{"num_hidden_layers": 8, "hidden_size": 256, "num_attention_heads": 2, "num_key_value_heads": 2, "head_dim": 128, "intermediate_size": 1024, "vocab_size": 32768, "hidden_act": "squared_relu", "norm": "rmsnorm", "norm_place": "pre", "norm_eps": 1e-05, "positions": "rope", "rope_theta": 10000.0, "rope_fraction": 0.5, "qk_norm": true, "attn_scale": 0.102, "bias": "none", "tie_word_embeddings": "early", "parallel_block": false, "extras": ["some layers without positions", "some layers without attention", "local attention windows", "value embeddings", "hashed n-gram embeddings", "an embedding shortcut", "learned residual scales", "skips across layers", "capped logits"], "init": "trunc", "init_std_qkv": 0.0188, "init_std_o": 0.0188, "init_std_up": 0.0188, "init_std_down": 0.0, "optimizer": "muon_variant", "learning_rate": 0.00578, "lr_mult_o": 0.943, "beta1": 0.95, "lr_head": 0.0108, "warmup_steps": 0, "schedule": "wsd", "decay_fraction": 0.798, "decay_shape": "linear", "final_lr_fraction": 0.0, "batch_tokens": [65536, 131072, 196608], "max_seq_len": 512, "doc_mask": true, "train_tokens": 1079000000, "max_steps": 8486, "dataset": "wikipedia_en"}
Each number is 128 + 24 x the weight over its row's rms, rounded and kept within 0 to 255. Layers, rows and columns count from 0. Numbers have three digits each. The size before them is the row's rms in percent of the matrix's.

# layer 5 attention key, 256x256, rms 0.171, rows 187-197, columns 0-127
105:159122108106113143121108087177154127138136142148120145113141099122185085151154144105109150103088118143126107121165101185140140086160128126114131110151149146106148128118148142140134138134112088108143120103145115117106124150133142151114099083113101170170145144162092115085130131124112158103139130101182124129129131135128142169157098128135120097145168102124174144147116093131090096125118
112:067132120181111140129115081121118096142148135144116133083101104114131092124124138132134086132097119127143155127118138094148116130065110128147128137152095155150136128105123126132105116114124135196135138177140138141136142125142139115145141114170150105087163116117164143093125113118127120125087117081106086106091040134144094125120140113122133135109126118107095151100126148135139138159168
106:141096106139093128119107122115179118153115092112148116156134143126096157112132126198146100124124130124110170101135114047148108108123120126080142126119123145129134121127159112107129187177139152139133126148160109130118090171116086128086118128135091103128086102136129123129140165131069101105131120118135130140141136138124155137187111125153136139171112146144108104142149099098173091114163
105:097120091146142098118120136134148115140106122122126155131103122108159134165080103115124116122083162098099118092150118137114128119111126156097109161132132105122123128108125157115176071103136138106098133091159090095122170154108178178140110155133138144103116116137149157127115120146127165120122136134152118101148139139110125123096102122144096121134128114126147166133160148139117115110123
098:135110184099130169116166146106109132144143102151130109165129109162169079129134164103107156159128134098121126135140136124155091146131100143152179115129165152124114147141114102148134123149117148130124127176123132154140165126146106183125094113114114132142116099127132119157092145118115108134115126102156098141139141124072148158173139130122158131124100136145108116145115114126148140147168
105:127078145090111163114104136107129113106119136160089150149130126125085083159125132129134151113128103143149163095075107158140110108119144130145090117118112115101100120107122144131134158136137093115110111156134131093147126156184148122089118105107144066149172105098137117138133142109130180087091093152159147174118146145147089120111115100132120151088161108114112140135158132121123084128130
105:135128138167139149139130138063120189151151055161149125140100135097153179086177127151146098113133140124119130119117118092165140134085140120144147118118096130101134113104117150120131124102159084101128108132135131116123082147107108151114144091103150150104120104159166124122163092138164108128158130147100168142136136163129137119138109134114160135144146062096114131142131163150114136113123
100:127139148110115133116098113119143128109152126118135135125145098105139151137104099122124139172126115119149079165149103135154106127110168139168123149160118148098156171126112160160109126092104162124117225114114141150115156142111152143166121128113127106128132145104130157144165147125122122144100120082114155115162111100153159127118159135151114113160097138156113080115135082103084154166113
103:113119147103105130164084125139140097095080133132110137185159139154175153069115158140051152104126078121149174137122105127141134143127128146153118105105097136127127151146138086171103132179128084120120120125122134110096165139148139147148137122098098098132135103093109091139137110116164143118134104159145122092116122114069147095134123140161052114129136137162121143105167135120148135137137
099:161122129096160121123106097072135116134153130105107124141142117166121096135073108134128121135144133126136181139150159147126123106091159169122132123157104153103143140115128143143142157123146122163113149102140088111110176127116136127128163133149129152157101164102113134122129139116087142133126137144180099133117200122130127103083150118125130132141071105129105147130128128154160137136176
099:116155130135104119096135082130087095150124108112127141072111143104094142169077095131141150121130097101104144140155104125144135154161113087122116128124115105126119147127139199114153136127129151099093162150181144150138143156109114155173105120124138159132110141121103148120111147145140118100098106128147136144126103143158141126114120147116137172137146121138139111113104131141120109105149
# layer 5 attention query, 256x256, rms 0.175, rows 188-198, columns 0-127
108:133121111156071109154160096089135100104142126125132128101105164131134104121149138087140152101144088153156115141136128080118136098112108162126110164112104135139136142151133075162132103116116098119179123188151159135119129164154131110154147099164136132166144101104170144095103108138094102091116119145139120115107122122150140154118178117120107121116166133127105169133148101115124129140102
111:082127140123107151116122129078125159117136127121109148132096104110122138115149120149099128138153071119134141098111119088115098084112091123090148106149142108140117122172133112176141135150144134137119112081119144130130112099119102091089140080139133099112086114117157125147122105139118098107097089104098108142171155113149122130162144140104169140141145138120130102081171078103131153107088
105:120116113171110112102171134074106158138129087121143157121125156134163115157129106157134096110153132141087139087125127076117159156105130150089143102110089118103112146149089126131161099091121152112154123109145153131135145107163153140119143126112134091113128129119087163143073119148147148118091169103120118083190157165142111147102102100141107140094140123128081146120140128103116136122121
099:118143154201125156149147128158116132152150148127150130134141140133116158113113122110123158169155125152097148085111123161133131120116113144111118133136085130138125088163122099151169088164099093136150138146141129119116146091090126106151113147135136158116132140116086094119094163111140141117091155111133129152134141131112156093107137127103144092146143150175100102129128125162142133141160
105:129099157114115190079121160095120151159144173105116159141139146124147102187106119072105141125129071134112124130114126115130121126145101133089148116180170101110123115137139119150141109173141136111104120117111143100116108165116156122143089158128074149133110113130139154136143145115165179118111106178118140129130114115125109133117091069115129157110112097143087115154094082140144093146088
103:134142158134171138143118120109105154107165134130115125151150129118122184145142144122144093128117169173099171083116155088169117125135132095149118130104120114097101109098140132112141116128186115114122151109159120117125125163099123117156169099092109084141213134144155162137163137109151108112100152113173149150151176132119126142118112101121128154156173063077133126138135146106128170113111
105:174116133111091114136120066120120137099129120139125131164113138140153130117106120105108114161119110155124139123147087141127123136067148119185125113128170108159125118167158181158110115103134168163165146126135161123140169134142140138177148123115131072087073125107126139153114139109121150141182121098093141148155110105147119108088137143139099142147125168142121155126161118070104120126129
106:100127145116111102146137132160128129097115145116143159157177142161162123096103164114066133158136125085150161112128106141134111142170120131136147133148124120114121149140096139077077121144129157140122136171184106100126111085128180141093151117136110130124106117107112147096088119144107175115109130114137110084131156106082102123117141114100144113160131145153108108099144143135148189127141
100:163136181125101131129068123052122123126131136119100121121150128132130090162137134114162087114129131126160182134124151128138138118110098153126137133134148160123132154074124133113115158145124113121120127087141101124150146146113158127148128104151118148134097122096101134146140139092122101123121161147146093130182177126137120137105165159153120143127105117177162127123119095137134084134185
099:105183126128123153147107153127114122073151150123138147101110125157146133127142117144151151094109101123059128118185134125150107165104135104126088144099133116110144144147116147113113123120122163154080116158131113151143164134158109175158161098140167137121107128120084118125133102131085141113124123165184142136141108109157087120141118124104126143076116119144155113136144100172100115129155
109:101084095160138124090122132164135137133128120082086160123127169100162157115131110140109105134137134081136134130144092140148130057144061170135122132108146117126163125145115129132148143098101148125149133143147167126104151133128123109150102094139104112122138164135116115161085120117164156094093159147119113093146144187119145115129106113143117103109154152122117122120163121129148176101142